python train.py --vocab_size=2038 --activation="swiglu" --rope_base=18500.0 --init="uniform" --init_std_qkv=0.0361 --init_std_o=0.0361 --beta1=0.95 --schedule="wsd" --seq_len=512 --doc_mask=true --z_loss=1e-05
Each number is 500 + 40 x the weight over its row's rms, rounded and kept within 0 to 999. Layers, rows and columns count from 0. Numbers have three digits each. The size before them is the row's rms in percent of the matrix's.

# layer 15 MLP gate, 768x192, rms 0.159, rows 319-463, columns 0-95
106:539528457466436573460479473547489565436579495485458457448474576450517522515475449508483393494473464576559482500409467487462481500576516499484514477479517523469458556508511505464594506544490476530484464443498531494581505465505519534511418510541500501506426451520558540453441536502477550483
105:560525566494431471445524507561487421567504538518527511465524507522487511489554555541483485536501492478464500503514497491488555461463460531474431516483562481469496456559516432468433474501474428482536499506495551524464470512476513540427503434477469489497539450481531468530482419577475513524
094:504515490509496485510480421583487446508522548540488499425525464493501455575481472511529522452501436483508537507540481420399469439418470500486497449509566512470457536550404499500506460525473489517449453576499476477488535521549488471584428497415505509508528547510446502517466484415500456485
101:534514472511535497527518491462485453508532571540493513508502534397429490490571481509491583534472481468531455446485508501490466511459441515494507518504516504506499453546518442445515479501560483556520569463491514517497508530471540432520415537505476489500475513520488485437532490496467494513
101:495580522543521495481509462519595483557494475487546459517570501466518556420541441539460502471496538435481531482575421507525523525530491486491577551513456467504515504517499493522414464488476571556432479480482542551503520476546445478511453532484570453489442513483493510478450487456529549416
103:433434422550414537480529477506461485535467422489534530457440460433526554501473454533495435528530463480537458507508453537523520530551511498482532473462536497563478487483480495483539458467533549433578545460477469444440486533496552474517594505517457483490510524489539458577417466524544457476
107:489483485470514491482529543481494467488435490466526512552471427513553509431543504466459576570599509504464403520511490541539531486502489473466484567493487533528470448418517464472474516490536483503493546397604539520553504458434481533565455440429502422541485451516479572562433513528484507482
096:530453488592496479463520490427413534494530483582425534499454506457510546504472453478428497482486519548514454526538594477464543500493545545452565496597467472453507512507559525468527599418495424517499504515508467510498475529464512450606454414484483498513534512464413436582521533558487488477
097:473511457482545503419469532515513552512530447469475487414462545517524511459476427525540456509431462468526468479526483469484534538513476467538504549519556460485543468503513521525477462477460475568442531461537528496453488430520521543480502499521473515479523476538476557530508500435522557475
098:447505538574505527495518473497527531494459487521490474518552491491524476585534519497537513458508449466547558414440551471543514490485553506502540508527595489529548499562469508436468474545433495465464514429526455569463528499494515488468499481407525479561492503477537494531570538514551545560
096:562526483520542473475455444506546470565521442452484425557584445469483532493450432473540464519498515464483544484518488490498483486507507539442470499516524504511521521442395514485415476495542649488488508541530473533449468482492566462542441573475501516491464504491459511489532500486569473476
103:403409438490544473501428510492473535510612504449501552498525458536488481513490439498520466505513456484450448478462493500544541469479478478505483501510507510530445521479428566542523477513504509487480428506551538534517548494489505505530534403463447414479515456497544463463446454424428508540
098:516510517469461558449489538494498557520553492604555546448484516518471466467397546496544466492514477475530514471601517497508498526536510461544514475479506608482483520515565495521502522484457403540552594503587564531495466466481503545550505551460529562469532502541516597555419482492475439565
088:466520468577462522478476497521411520489524445519521508517567500503479551543481460506535517572454536501482441497588521588484534478513532473446535481545464502442513436512481499525501528490541438475500480433496514457525460501502491475529621473432492537464506488544508533547523440465560411474
100:450463513426465530465548451483489495550483576565545457501531509525504526480476445536544428493487474464476431490485513494529489539467492481477461442457426508465517499494509518415491527548582557492480472474564572545520551551499495510474567475562511534508516500545482444521578505481433489508
102:457517526551517608516536461625504426520483494441443567444485509497515494526551501457517508452483456522549450533552494479493479480526527498577534527540507522524480466513534478520458486531539438521574520538548536493505516531427460528488529485552527483469546518533458539541482532528522472500
094:549493415487468431453527535532446524423541503519486586519504558539486492451411489505562496476466439573518504481481470494513532558507539502547545534476441495506496507503443415428507521570520455515563531463507530483521521502454517500526538526541471516579486529506515416404569499475511538480
101:467570408518546520538487585479473564506593474544551452558458505495525474529435525411538526507496471472506515511499522524507543535526504436529568540503497521486469548502524508462525491406438570544437468497482509527503438506477551543456502468474485459513476433427446469510471535514607452512
096:483499452477502451442515498512532536481512537504576535449485479491535450568478494513437546572507529465449486468568530507540521543564579500509492458460575493486533525529479428501536493528533497509571466465509511480485505572480467498512463513501528510494476582541516434506532579481453489419
104:455576437517457475423452561480460489419493499455492464518499384462556513494509430514457562521465462510510525543544462473548535483516431417561458467466499437436458468509471497510503463553562548541560472524484519453518546431471528488584457504521498516458437475487421470509460456510501492440
106:418516479470506548480478455431476477541445502521513489458524549539472493455562447494564555477504529467549515457446417463422532449523485508574547570498470490569465515480545512525460515486559474470512484545478559473558493439488516447566544497489484509385515511513482448506522473477523500470
104:421548503435453474491487438627496434450565557537502559518450461515508428549460469577526569455445513552526479496461528452523547480572555423449467496510480546523427476462500502491483470494481540509477442517517563477575543476482551543528498455489476522465540459492550499479473544427504515438
100:527558476520513499473507534527509503472483478472533506481478508440560530518522454533493463533460517577483470532462426518506532552475364380423498482468523515574449482511478500517530523601512561456415444555541507444535447501485468566530463532442537587492467486514478478492555495486523463510
101:402545532444569562466593615493518545543420445538514525514546469571435415506512515516472487513480409515469488486533487445543485459480474498519527457593514426434495457488465497535499492470537439515476532521511490519518450434529510481466509497527481467451465590576524459478506548560492454451
099:600382587542578490471496519505512495573461520508515437461481500507524517500551520506487456513521518486474399376443598510468504533525488480447522453502553465513504466480516524437531543468493516546501454474529516480447470493516447452451604541412514469510478515539490460559465502526494522525
096:499483527575523530515502401578504469464454488541484527472472481496451478506520506571450515464458459476382510527488581547486486527542456511509454527483547450489532435432542452454475416563556524462505426479435482441496505499521505578596497519500461496452473388521541471543525541547511468456
103:574587499538504436485452616485490490490462481513460458536471475418495585549521506499473481517505477479505503546437549506525497534523539484440587426500534507452477493479577479563496526558483514522501481432448447487453472482512572474433548518466478523471508477518550470478502480510491498553
103:465537466556448457488499500533483524516474470443491588481487485464490475549531565459554503437472523572479506520489492488534502566489465454485506490515572601529492520522479506494528466533462488596484522529509499516435524495543567567512566530471413476508549465535495538496517504529518521484
105:477480509530469507440484559603545466444397561541460542551507511521429520623462499505482481582449503573516473539526479474506551450503494480516523534592514532525480483466528482529573511475501496495491480493556489425593545517532490540476433485470472506503450548496519507541485537526492493471
103:578491489539530483451468494579515505521537432416503481493519551517529541518487514453439478497479523502436540527426489506494401544456527500482500508461554527451447432525553516471517502441472495538543476442514478503544486510493534520498572481483410510521409523379488448511444528489540560536
093:496492518460533478504498490487547530506476468585492525535412467480486442462506503473593404535472516516493501510476567559523497457547537570440504558494514475549448476442478506494438516528484507515540557549531492493477544547566498512545519525494531468518506478465509414491487500471515405518
095:488463476466456487495562515492452508452497501522501486588575496543453497519576517504437496451557544483546441459492491539546510431480547492518497574454482504504511485477541396476469524559486488569523427548518497532464490559536544396522557440494564495495529468531503498558534503507528436477
099:489522457436455490456489480460480468500458469448498542479490513541539569537510502438481487544504486493517586486550518509457482513538549480546557491565512559480507553429487477442447518483430522483546509544489521459503581426518500590484446507535544424532511535461448388494561476467495494512
100:503415475566440445504547559499538493550452557470502601516468493466540510536516533507433516551492451514546445561459462461559540543519514450529545578530542532510547454481480468519522448508488484576529445522518480534534509490387546477403510579528525507544504439484414490487586521546507483465
098:493510527467344483469543515471489598600515495474553450505501464534478478447472423530495509489483543536490449428511466449544496475458464449496506404499514549517500504535507483488476497494464443488461494542525495485470493520472490502457503456457459427514503550440499488578558543532493502468
103:522484469528537538472482522548391520589526485464468486435477509513516556478454489485436488425541533502523564482522437450529468484464524470548450500457427534532514425484474506409500544514520515508520498526513584497532549437496461517482497597471462555508434500507549525448568487448539524548
093:465515491485535511475489505547520419512488482498566488497471508524536526477554507433556497454552631501538425504486485460529489570470499509453481444522487491477517446525513504582428460484411515516515458535546518470456491455452505451462457563477535505487537575548515443521492521527504461513
116:527458491501504422491438511537521532478449415451483595525506410493509502543500415471487533522478474553495473471517495564550491546525515463438536531478478504490485458523512485543476526452517479537450476530499491586497552524498515560536479473475463453500519498474529499505534456524510466506
098:447521506611518497506527469468570444498516513499451504438476466488524521507480477596539499482468563546499551509470462545517551555488547480528509509494500532474445505511466527479495494485525529532544520528519589498474487445456585522517501477517564536467525476511490508482510553547534444507
105:543575556405483497486570508503503566513481533544505500454530539477497558482469458540452488568507463522471535471575546500536418472561498545518512542532523514517494469486462510514445513428510479508558428559499470508445505545511519441519510448442555526575472571512423522520524459543516602523
101:550476481558493551479460534491546493399574549520483520531479483541505496542521454483522474479479526511526445516482520509518563428483480536564512517516494561492555439492467421544546514387470458532516486522410513554585553462439532452532487428432485496476507540517478545494526572499525474459
106:465478512512394495510467539547534474515520539487587474453473518505459458498462514526506518448466479456490470470449496473515439503536528446473489491547528514503536423559497446539524562520531477549499456457537487542500468511401455513476489496424511480468482457424546514556516516480506528475
103:528543509456434491546512515571571508479495543537473532519496508501476526451466476481562527510579546418470481511523521511487577501527413512535489494459522543431439486525463481453505450451503437520419515518455576495511520523454520506480494517467553582475524457453483468519493498537616496402
099:455520487433422510505487542587429496512484488498469523546551466507472484486548460485514483494444537537423439450485525476581442431511526572492481527436602558523485512554490468516482524483472486480480587559539595481464580472524468523488469517473543587481504484505476476497554488550572546576
103:503525429500431477521500528504486468473492513509587519459480486485419538489540505532484507520469518505487483533462464398522464536529529455496482500410466558528483504527429506491423520432494519595516554514508458501508538478512501493482471447532549471564575426472508433494488429539532555531
100:509536519506425528531532551479505523532466468546507632535446497482562571447466418460509489498491448527529493535505523443515498479520486486489556473486536528442500549497423485467494563534470480491493502448505531531509525556564495552487473459496500479538453415563572623553553492500507531520
108:525507536428494439472505494497577446469501566528487508451491494482543518418517512599449509518551524526572500414557513490544472490542474478532456532519518375485507534484507557446499511579487490466515453484555489537475465522475465567472522433500523500500455532503445489553518464500596478496
105:478506482517481514546466545523536532540535568558529486503423499500520503498447423436464584572471485523500463468496477450470577554462530529514564494500574570512507465467482509473483497511528480508487468457556484505361487479529450449467499448523474569478448536531536498554458514455565424516
106:557485487501493516429453459568549447532510472498551467503518566571525561548477492475507492518512474546565391501538431578488444544501510512477500464456482523609478524487556499539537505530398538558526466429502560513468499440483515512502458451521527585408452477460574496532423476535516509477
099:498525526471471494535496506418515502507425554494562470448416518529521508510487474536513568540533488498505522466536439419458481485484561509486554529537479494542472552413411503495438442468531462467437549459502580470509521516492417534539523483496530539545541561515548497522462477488421480488
100:565533533461424438527514526457501547447533533539494400537511434443519464485487531452445497470482519498538469493514504519579523438556571530537574553454520492488456517498479483447467491497501527481455543506490493519514534465520471462507405401515504507550410450510459452457493579599518513476
099:521506479516438473549490461486500487455541509514520579428498480493448483483503539438488573446540476493594484442489483542542442445490394542537490496529519549493514484481516436494451504453501538502531466494448557546605548513588532473475547543504492504461476474464476481491502542421508581525
098:552515448509474535497552444530554439467433495449494492478510566483556484494489492459514441494558452479444526588436465513519442500474460524532506521517475538538433408463531550527547487477504494523498543502526452498429503526551581455519561512532495529472412465527527507482475443518476466486
110:466474480466544488539574469570476521434489431509517563473544471420538508553489513481485469505500540456477507485531492567583581479516488477443591484458440419477465480473500548474479536517473504507568554487504524547481591515495509476493540458562518476477479578511475568448527537516478621512
098:501486471557526526444521521497466477394481493470449550534472472534506534524558467518448494554403470523531480514513507529522470381449525502484428455505503504501582541477543471563514442496501534465456552526458543456513480444447486504602452529480461541531427528564483467548503548445577420564
101:460543535506469442516435522548560497515527471538460466523537531510505485477436482459604521513460481492542498564415520478497469551571446493498530419510473532490507535488530544551563526486457578478463527504500502425485514459436556575588518523493514507467519535472516465400435503487519501472
103:557474518539579570528530516516451457558483494496478510537500497526497496444487490478528499585491448488545412551432518533465469533507474520469410529492496429489493522468527536509523519470507381483560526395522486512433447515479476565480468512488489459494508474514567548576464588493526490435
103:508490452481512492447421531548389537480532451528546448530471501530495535456631533570517494503501455523547510543545526458473497510430528506508446554492474490436493568486433431447509501492490501458557509494459553560463469470531406488460516447507457507487404501533451516531498499502505528597
100:499491504510548545510509433565481491513511490451504534507459464592507463471480516516489384483534425512501558481448455500471603428605468498467501463538452545493481450494484525533486528436448536514445461469487525511476419467483517490510529512484520411490523455558536577479505538539577492579
100:464566482508518536451400506480551519609458523535552486500500544536555518448519517577526534466517492543448548477519510489605446458435527477549491543527479449552430480501544420499526525449496559476498458503533566508460466542446494540468575458506534510519438493466520462463499567488436458526
100:484435513500558524461533526483543526494519435530511522489529497462576571501423462486474465443514419508523504525460477503543527516490503548485556501465483554456472566451544483530489460455591466493527528494519505465411404485558501500487492512524458520438561536479553483441547526513498589497
094:478530481452430479551479530565510570545458439540517560518418503548494516429466498480489468567477504515518531494492511462492473464496467497565505522426459513583509450507487482455504523476454510523521426477484475432532599567464445549488486467476554491467499500491511501479518463491433463553
097:493469487492563445518493538487497490483418502500545473406476551501497613466448459471536490530507462538558453571531534491465530538474512484504477498446522460445468488483498444555514442516548535473485475465488541503523518452577497521587427460487554523478448508521483576588481492478516518528
099:467519508445527528459419494553489473437495492460496502494529476424499462467563486461566507542579485596473547470451448429511502532505493525513501507508553470468507532539433542467511538476521524435530504461557448455477497427487476470487513527462502483473555481500493466520479521482519494582
101:486499432515541514460506509556508467545524393482451537492509513511477568520487469490537447570440450507520454475525437506484497522509500476551538525524524467477457547477401498519587553601482486436520449540449462509428561484512458482480522471541456485506516524497529491568542511428558484492
100:463472437541527414446466499540568457492494481512492584513493558539416555495481492520505516561463467393479451522530502485471461507473512496445521517425462506430502503516486499473490544529520494477470501470557465520486491504487499518511447468586452562578516501556538531457492537508485526501
104:455465465522575454460505516498431526518463521437495454472514480454506522547456427523453512508537481519534439515483480511489469512517513549575539452518492496506510465416493510480454515473483549489473539522462479496521569479596438491488469495563477480453581408521505452500545542533440525461
101:503447489474507431565498496534432481455605558545469508459494488414516477477469505440413456514539514502497526492532522539477535524565541519555529522491458489481522524555521512451434449469442571493471555480487465490500480427525518469457481537504498495485554492474592480512477536508568497487
096:509499463542515483524490545441448459531457513489510556486444534527503375521509470538521465464490459572494560508597535474476463500473459543470560503469487539505504542516530566527451473463504490473535535470447525505474452414460481441544538475539478474515493539552534558530475539533544540497
103:497486520578455502446533519482448536460478477509490506521560459544503501472511519515555537579514521456500529444517498467445404492484551534524484513462457484536423492594446541476507484519457534417442531511500568507447498528509521409472514466470548531431510398475435502477518551531485546469
093:474524512448455519512480515435534545493476469447543534539499559447485463445524545447518501462425519451435539556529461412458429464520533535527508480538450533575466472453480454515557459489578486478441443529516519526512533483512425462498537495524505527460436468515423483459466475551497511467
099:456508519540487530535472468535514485486555528546434414558543566525512513538553498499510497479525478515480544607519476489553577516521492569432521501522558528438561496596484455465501565507481511483531481433477556503462530528520512613564468463513552548539449470504468469483522506485498455439
099:389560539513431511544438506478574546505507494457444510531491529521490447474532491465470502526439572504434500518516496491524473482518490466403532535494584555583536452481501500531521550537533537513537524542473452402434558448559483461530495509471520451488437462440527514470476515502490475512
101:551504513507493552525502455581539497562505506511522529545515484415529557546502501426500417529435453589500509488508494532461446510466454482516494482541494433507480523472535516465517527518482585504457520488466457472552512550429516538456563466455434547480535526503503510483482529527532451513
095:511532417549552500484551531480490504544478472551460540550527491555515530436517539490470451535503471533482485447500499473484534461465480557522484454428542530509423523516435513461580545503502526498492462416509392505476470499439509451590462479471454488512445553496503428501534478471537462501
101:452473563461459535481517473536481542543495531490497480489441515469410491518524420520529537486516512507472468428533530512487487451501469524546556503478460523515435526499530487433448544525494497602637535495554512550468461514505493481548472464477507536455503496554458449436509510540531475531
104:518451511546474470587501452537528526491451525508534509409438516557538471469498465464526484490515501446491483544534565458544508509532444480468485473467459479549506484536560413580495473509508524557554526467478538510532484451443480516466510472448494507572543478581470507538489541463478549453
104:519498412547528528456485569466521503488534482578516486473502560515503488546478483499583554542430492553484521515497417481491526474438463476514555464439444459529498491557480514487604434531536465548530461555532558579440490536444444502473473500440506535500432508482491486541606474512482514499
100:443460463560583503564457524484547533517481518508463483498537495443545544562448489558560510413546575476484459545486470461508508492535483467517539492505530519509498582546545536523505484441531491482487461531524448493482506511490493574461486547483471468556449474491478541473528499413472430503
102:548561446421559503466522479485494502498443549532521430498497534511478440463524474508523405492472416462528530500521530556574533483541488530464482516517551460446464477465519455592509480446513498452506481546502471503431498482513552558476515499480497529529500532478465470449449527489496515506
099:466495512467530501552437480467482483529445467509506530481521563574468464452500571479508553514464514503450522591567557466541520484562511527536497504542474512512529490472579409464467507547480489466459520532462513413520570514531518539572525498484530468488488452500512501406479457528452556524
095:462466505450516472541538505453507560456521528443406523497488480509410513535542579460506460506440517504508496553495497480557448508524475529532530478448503480500459435485497517474513446528493492509508552463516486521431507479525510505502469550491482505409419435564469509487452522487536508437
104:466497443472522446458489546508438449509434551435482493481428445453525476502558493449507425455441472474481503501521466477487456507590504430462551550521479486568492494531522532546509518487523569529527469504507517483583549588519538491494451466505445475434488517564557504537460547533508563555
094:458510545503415573486508467395495467456554451489513505573542498437425510570484563489525539434526449493453527497498491511471548498487490471538458461527519495545495449516479527476484572500526450464514539447469543538453524438531535474530475549506509492527464447554472497522588537489477527527
098:521505458481519475555526542510556509524545495514601504519441507484525465478506507535506509468531539488438497496468490464561447521511528504525503393474450464530555552494519584469478472531484495424504486577593470493538514417538498478497505525519479503444412446470512472511535509529527500455
100:476461465510460468500542465522481584526505500487476529501527546451457567539515562482570485455500553511445492484450485448481438502516522447403549536518511479513489418553565505496530500501557559561502485456503501536529435499530555512545583504462487504513544548550532461563572439465468529496
101:526503381457513461474476480574536471415515493487573458599478496447490504512520487533494452423498504592453527496504426513546495485503538532548478553483487491494486469544524506483466455497497547513547426529455521512466489474541552488573454450490521508390523468560456504531442445454554516401
098:425510528492516541507519509508533554497570553525485427486616596536529470581529436482514483533468515486538531527500519557455517477534473511551526460477523423539493469520477481468529497464514473542407543429548496539525519458468518569489541465543467468553397444551462532498566524501563515605
099:554508492516487549597486493617545422489451511552488546461467572461494489437473428504513439451424489523505460411505527480428527560546484484502488437576507485485496542472452494450507528531542465539523489488483503495432496463442431466479497570543569527502491494485533450487522563505548475483
103:496517531492518555449490536577443468504520554498481535570497484521535552507492502536507551577463540518420484578523565412487480513466479527562527512429463485495482544492575526443487500493566525580442472585512494527455469552490512491446567538497480522524491550473490505518518494511452463480
104:495489434463467504544514527528476539465506523508571468486479489459510467449470517495487542480486491490500505492492499521486463486532414504515490523491488455468517537575574485499469532477570543485494563450502425486561481508483539453526514490446567493487475557482456478439515523470487397520
102:457518543453498476512477442552535455540475444520579522477543487533541513540547526565548457434514479456514500510447566580585516512551564563499534502518417493459498486563492527509513535500461472510509496424480595543513514530531520430563535512433455569493542490502490463457542528465492541541
098:455537470603557502554495459435510445479488521471475563477480542507470458514470495475540541501517448424524508529471503586591494499519487412529445504566492509490472460477530524519554482446473486500496459508516573513475545520594489492513538555505522531502504489479499440501543552501534408496
094:460527520492478498503538509413488522531425497413529513423495426467498427505544458463448475487497425481511506469517460460520536512499491572529540529468493496527418465438442474483443546516529448475499525480540437542500501511557534525472533481546506490443491577487433497436509512551521513442
090:505500575536503506461511493593506486529507518445482538471510517489471455511474530498461477467513554514489479518562446536488516506533551500502538539499552420477483440562544508497477538487419476527533465436526488458494480456521466418435509439498562503457542511556501521605404497522480499592
100:465488532518472518440530533468501557516438540435553470486505445498496507406458494540410449573522458516445534485488503513535491486499484507574523510493399539532516510443471563491510447450496481512523555513504457486489416463513523552489559534498468482497489472608462513409516562543519489486
105:511464469580539513445529511503443436510542549479487526570540565509473473514446480497572496527512507505477559507529448501475512432433549522462511406494515480469453491496548501557502500553503487466491456531521532525494490476454537534515544478495544576496477539541515500521463481481523471547
100:468488504486410539483446502469569539539531508533477548480527457454493536454441484532518462547506466438517458469438556522515432489404444452469545549442533487428552535447503503514543540501570461519545545510433516537468487487446485485500517502478422486459504536488450625547506462478530525470
098:525494486534570469553533502469534481483537538503538532524563494508416505468476466523510556619479590525536579536506434507477547535589484423466501516448481594483521540478491477511496459497573351442478530495473490492462534499526488546489555476573441516491558492533528569518511516539500506497
095:508498480520480477579524480505560503468460422529483481449523442486552476549523514545490482528503512504440486496485501541501499438501495410446513487504481440510471467528446494475494553458486525511439436505478510474573545512531490459481456497478556495566410541541543540483546559501564460462
095:457502504501469536531506514532513543487443539500567568558514533556492530558511445452505512560469465527528539538496467492457572508450528500516528450515502504549488534479532510480494488572463519495470515570497543503576507487522465487555490447438558514438503486526458484550517537621472427497
099:508508535423491574468461516483584514539510513475472489496563465563516493495529478515467522541445461507442460489504491537524422564521532557483489505443557517497539487509516475440562488529553480491468478501496533480508501451561511487558512507522535497510470581471436463546492476478527492455
098:520472530475525495492513472456541533513562532550529498509498475510491476467490513463591485481535494413434513569460497516516467516543509465447475462499497541562519572489494513509550473464427555530542476544480515561530525498582575532524565504527508521470500495497533480433504479556472455489
107:474492457501552581536524491509461409473521519406512574487454532529499558485547468440460525584505449492509502505583485425556460547511539575485444497514507504527461579499452468514525457478414538499523468495566547484527459485537470487517495498469513487465444539446485419471528549509524511455
097:511545435548532553478496567447493491500490438527570488469537579447580514535471483489483495480484452450467582409554535491552521454432551538553494498556513473479451527477485528489468581521523510525442525441560500538403462551509512462464414543537515467524559508542493462538506505472503480472
097:480597465551457529422558525540538498526480472458461478466544554522506513457431489529415497534508437521549577503514521521522434553525561506449462517488517522531482430476462500451529435501466466497506554544489464444446481439518532478530474467442470538575519531508476516562528498572499474455
095:520503460541427482484481426436500515452461559509530549444529571521552504504496481531562489476579492551557497507509462545577542498525513554483520486518563541575508447512463525443482489529503421524543521548530591526523538480436526470434439401502450488499519476476484462472507572453632456475
103:543443522506531555495567532485432522518529521574505475527512419412567534549481525506398357537451503491415507426524510517577499488518523446446507527498543483516489532498485481553475541501534483466453501560461537587483522505535523446527538467511453579496535522397476483510519451426488540521
103:504484517540485561459533498504527511526513489405550477511497522507487511532401485541434466604500508498517495507471535478499591489515495496462562554480482575483528485477498492519495499479516476501510531550499493544499575494475484493490485547459529557552490449497507476503512496489510486421
100:548499465505525484524467537489520545508488524481518445478565465447582446500517503514469414500421502511477504506502465495503545518451487462535542525510480451501491455486489449514502528495552468476537453450556500496475405542506580586482533461511607424468475487502566500446391531520512412535
099:457405453471499548488409443476446488532461532489472479601479485491491522571495468479530537519468502475471454544485519498488511393579492543501498581472508517495473509525507544550421437467493595480531510512526506495440540467454520501555526494472441456475449543475519505461518473425501420509
100:516538492379529509518470548515442529454464524496550491467496568517540528531480562470480443490497487484505508453478531472435506565509486590506519533497486447483542546524525476529528476425500524543459534512486530477587423428438492561578544439465556486504456501510529530491497575491497525556
097:422455513565497488496465468563483405444558490507498437477564527484498423455461479474539524528463536504576506568519444474564537468540445528486541499563577529585458473470458480447484515482542520522532470491465498498483464475454448546459443584509524467446550511487542512462488529494497437455
100:512475459524487466462569475501419454469540501587501564537498543521457531517530494526495569460508476491534467568446445518501455546545486510442525518553495504556471484585451454405474526520503499489462472479410518519555443563474510485558474475566488512467484555466538602504516484456534506452
101:453564427508475555540546490566448464503489555563476434477439575463526471459527471473500509499431493543479444523529478496539608504505528514520528487522499452480516545578536502487485555476510446429443511549467556532456493562503524533466446424537488570474535461535518546469529415484455418545
103:560488471476453548464492520454493572520459546520476489523468425500526513479510479586491452527466498584494617516468523428492484539508527533503474473539497513500461467494462542494465501553473494503581566484450500483496476432539547404503518456485508532453485548573554517527456495545425521488
102:517434490523503527547478572484601434571459534578534487386433482476499493510459465511566534529503474475478439502476485500569464500443497475512503546478517515519521550549452463459477464515514462475534485464481589515524449492520493479468476448514449473522500552499542527517514516480553459520
099:514473443545484502546544482514531556469489431459558500468489543531423540490500498517487532584460451453553446400445487484488509436505507427493551479531532500456495500500507517591460467494499472499540446467467488468496512544540562521486517461457524536483513548478536508564555591499499512537
102:488441506467531446546481508476584536539517520479542527403457524527538466569521543463493464478508511560527475514484476436559537471604533506554545499433385560475533554511497572432523569494500536407556500502560566564491546430498509517488525526476496557438549468466464551488463449498463501453
092:509484563563476463497521494525549450484551439487476554476529508516527544545481570474521502493508421511463429555529509523490536541499464480479521463485525527562517495505497454494549483483545529474504496491533578473492439515521532540541433585539482486436564427499469512494512586445479529528
109:528532518530518578537507496575490494488565541491482501583567527487519557485543408496551571510542470542492608512437484492534492482511476472436516588425490474570449522531460534453467502514408513481493494476439518454536521537467506501521472517480463481507505580475479493499483517454435443468
099:483522477547417522445530483515479471474525436523487487486513457492499487489547523492538455543569545506477447435548488549487423566528525447553526514518487540535412533532489465523490500499508518572423520489528572501530462489504476543505497431503510444506496394453531552551521562509522468529
102:563540421513456526470500540444558479527524502445522497537500438435538486531545502554464496505480452492548464547505507469472480448528499547507596467534468452456536519488532483473426486447536553480488502511498419509503553470486523449502479546556487637480468524506512538469486498497507485493
102:482466528478512562475505505520490551572539474499411534448511513378519442455503565536484545458465408560498466554514573504468525489480434613449500519439484483551414512409542553451522511487495399530505426432554495496483465462522608516485526557511490458492575523528479518521499497544523508524
098:517544540504492479503535525493512494474494559519474482474541445410470487466513488527438508484506541456502422529453515495507494461437513470541602521478496445501560490512481514532559462439540470530526507551495470537527502524494463562525598434555516505499432554554458476528517487419492481489
104:490472495503608501525533512506536519510544530453512563527359473462552437502430471557523438420503477485429485494516582432503497503534509495476488522505487513522516476479469537523479457452465456487542516487561530493407501471485475472500529532461526504504520505540458499522398477550602489401
099:521533488524544441539537549497511533512475498556516562530491531518538471552458459516487510535474515569485511520493535474543503480530523502538598486520497529551531540567433527460494539424517458489495471457434489548496504485519531528520526479485471507497478458465508483483482507424450501470
101:501488449483528500536477433568522478522511556484500462442522487454496450469448500525504533535476528456448507548515514495475467366565529509452506477522465491496520419527438524526452530483445457479515434484465547554520534445506544481527567484494518536534539463478511469471475529514508526519
098:510480490545522518543501525478448518450543496520481449529503492498519522430457525544441476527627515450495510545493559527491492476571519560514505578519508451460488521529538455506494448436587524505496455478458465522425499503459511606482505503507519500511485457562471492433463465477471488526
102:494514450532517500480492454503405519527401544518479451515528470454531491475495405519408514492575554492521514540518555482534513491496488522441570543511433518507442508515507534518505461507431495497461493474444469436560586478521456505465493470529471450550470507440556493486495495540467449469
084:534452536556530409487570489487528466488400447520566511452568496484491459495530468530496468529468480513539582450480542463549540487454439482527480471510539481426483499470445486479624448463534516480428519413522548519420468477506530543460493483530549479467447464449506486460512499481404515486
103:535472508490481498452539446493495498522476508487540562410562516463504576459518507527489540549438516544521466474539510492489453558499498488557488607527452554500440444547585476492417458560524484469572450479396537470536491458541497488579551484540478506489514527526588490483518530538506514484
103:472535490492559578541475496566525551577433519547448453496527535496464464445482463512463505552435508432478432561495511473487508503483493516511393425511489487460536549417488447522549488469500468432444557497480610516488434406521538447512499530498537507454480497493446524560417540541493508538
098:484473512441571560488534458478436489461536530492578509493497505513423501535436491474493421527466443470574485521494519502541535505413524497438521480458524441472415453544432552481505504523566477440533573464504550518481522511458472507538555482428536485566507450477483535523466459559506473515
097:513467488490460502431427419452465489475449545470501576572579493482570475477386495491537489516485449520509496503456493440516463572477497484587513496470566469468504459572456555464507514478517477464425470486524549485432445495551550525541505427519612508496465467488405491584533477483478424492
099:486495442523492499459487536499468486596478576450506513517464456485469514490535508535497454476458535523479486557526485531517574472492594471460520548533453434506474496498462548499521543476441519415484512495476467478556577467514501568492492459563511491483479517391479551421449500508468519507
093:554499550492531484497497437473583518479530465461557494491438498467481489521521526461482461470507518469536405483564496502492545536480538522549548475468455527517484490531509468536589526564510472615504462435511442505424522481535531491502547497529516481523497525513503467634540412549470502528
103:459513482526397479535437542530521577523473448451504519520509452470493516487524506514417492457495487447496500524444485464563519511535496449482459592508517520544555488513504454477470524510496536452468531443472503492492525430461522449470489517460475461505452541515555500505564520562563544476
098:418554528525473571505536507577491454450491513502571500539542573534475551548500480485504567496460479531537509528455517451459486471513496550484517500532473450488535489561558564526471509472464511491460542463475455486446558567551529560510445452485451537497564490532523499509451507487418493512
098:430464483516536487523539520470528488497539471461518503524422488483489428519408505457455513544496416493471475501492482494522489465443433495557516520519504540548529479490476508500507481451418530488541506530566467500492511511532518504471552453415564463470601560498403455559445536482514529526
099:555493426520459462511485525498495483485505441460485508486486548456452483510500489522542544468454482585459510512456448492545579459569435454524474551462486522498501483487505471489506468429559547498533479519449496517530515497577460509539463530431511514468546522542474568544473502374460516511
098:508490518413528468518467488523513559517545508471474464433486480474395556487468494540519521546570432555583429549536495531519501470529535473517550509461429552493520487501562544555550541505542530493482513508499596546427445485475515556520486476445420445504495452555469502547498558546539565491
095:486497498500497524444474496558490506551503437487497458488472519526525514527440454494544509593533460487481578519514561462436507451469451502462495565506526420575550511406483493469490464593502455509464490442483512457441488463502511539457420464486524522444525478446468454522451558424477498449
098:409447522449580456461521594489567546454486506564482521456432487494491476512412525563514518482548520486510554505557530520463466528569424506543533491444498495536459486502449419548448547513488474494442483513496475474483492508513445497460455489491426504428525475415494482456468496549444516477
102:480418565484502537600473473508480489473529471535451526465472521458550479497534475573486487505526542484495481534502550528486518490459476445467490493456589567483426511519515486487475479479526582468550518503522512554449460527481627527461555576450488499449513520496477514566458530531591530539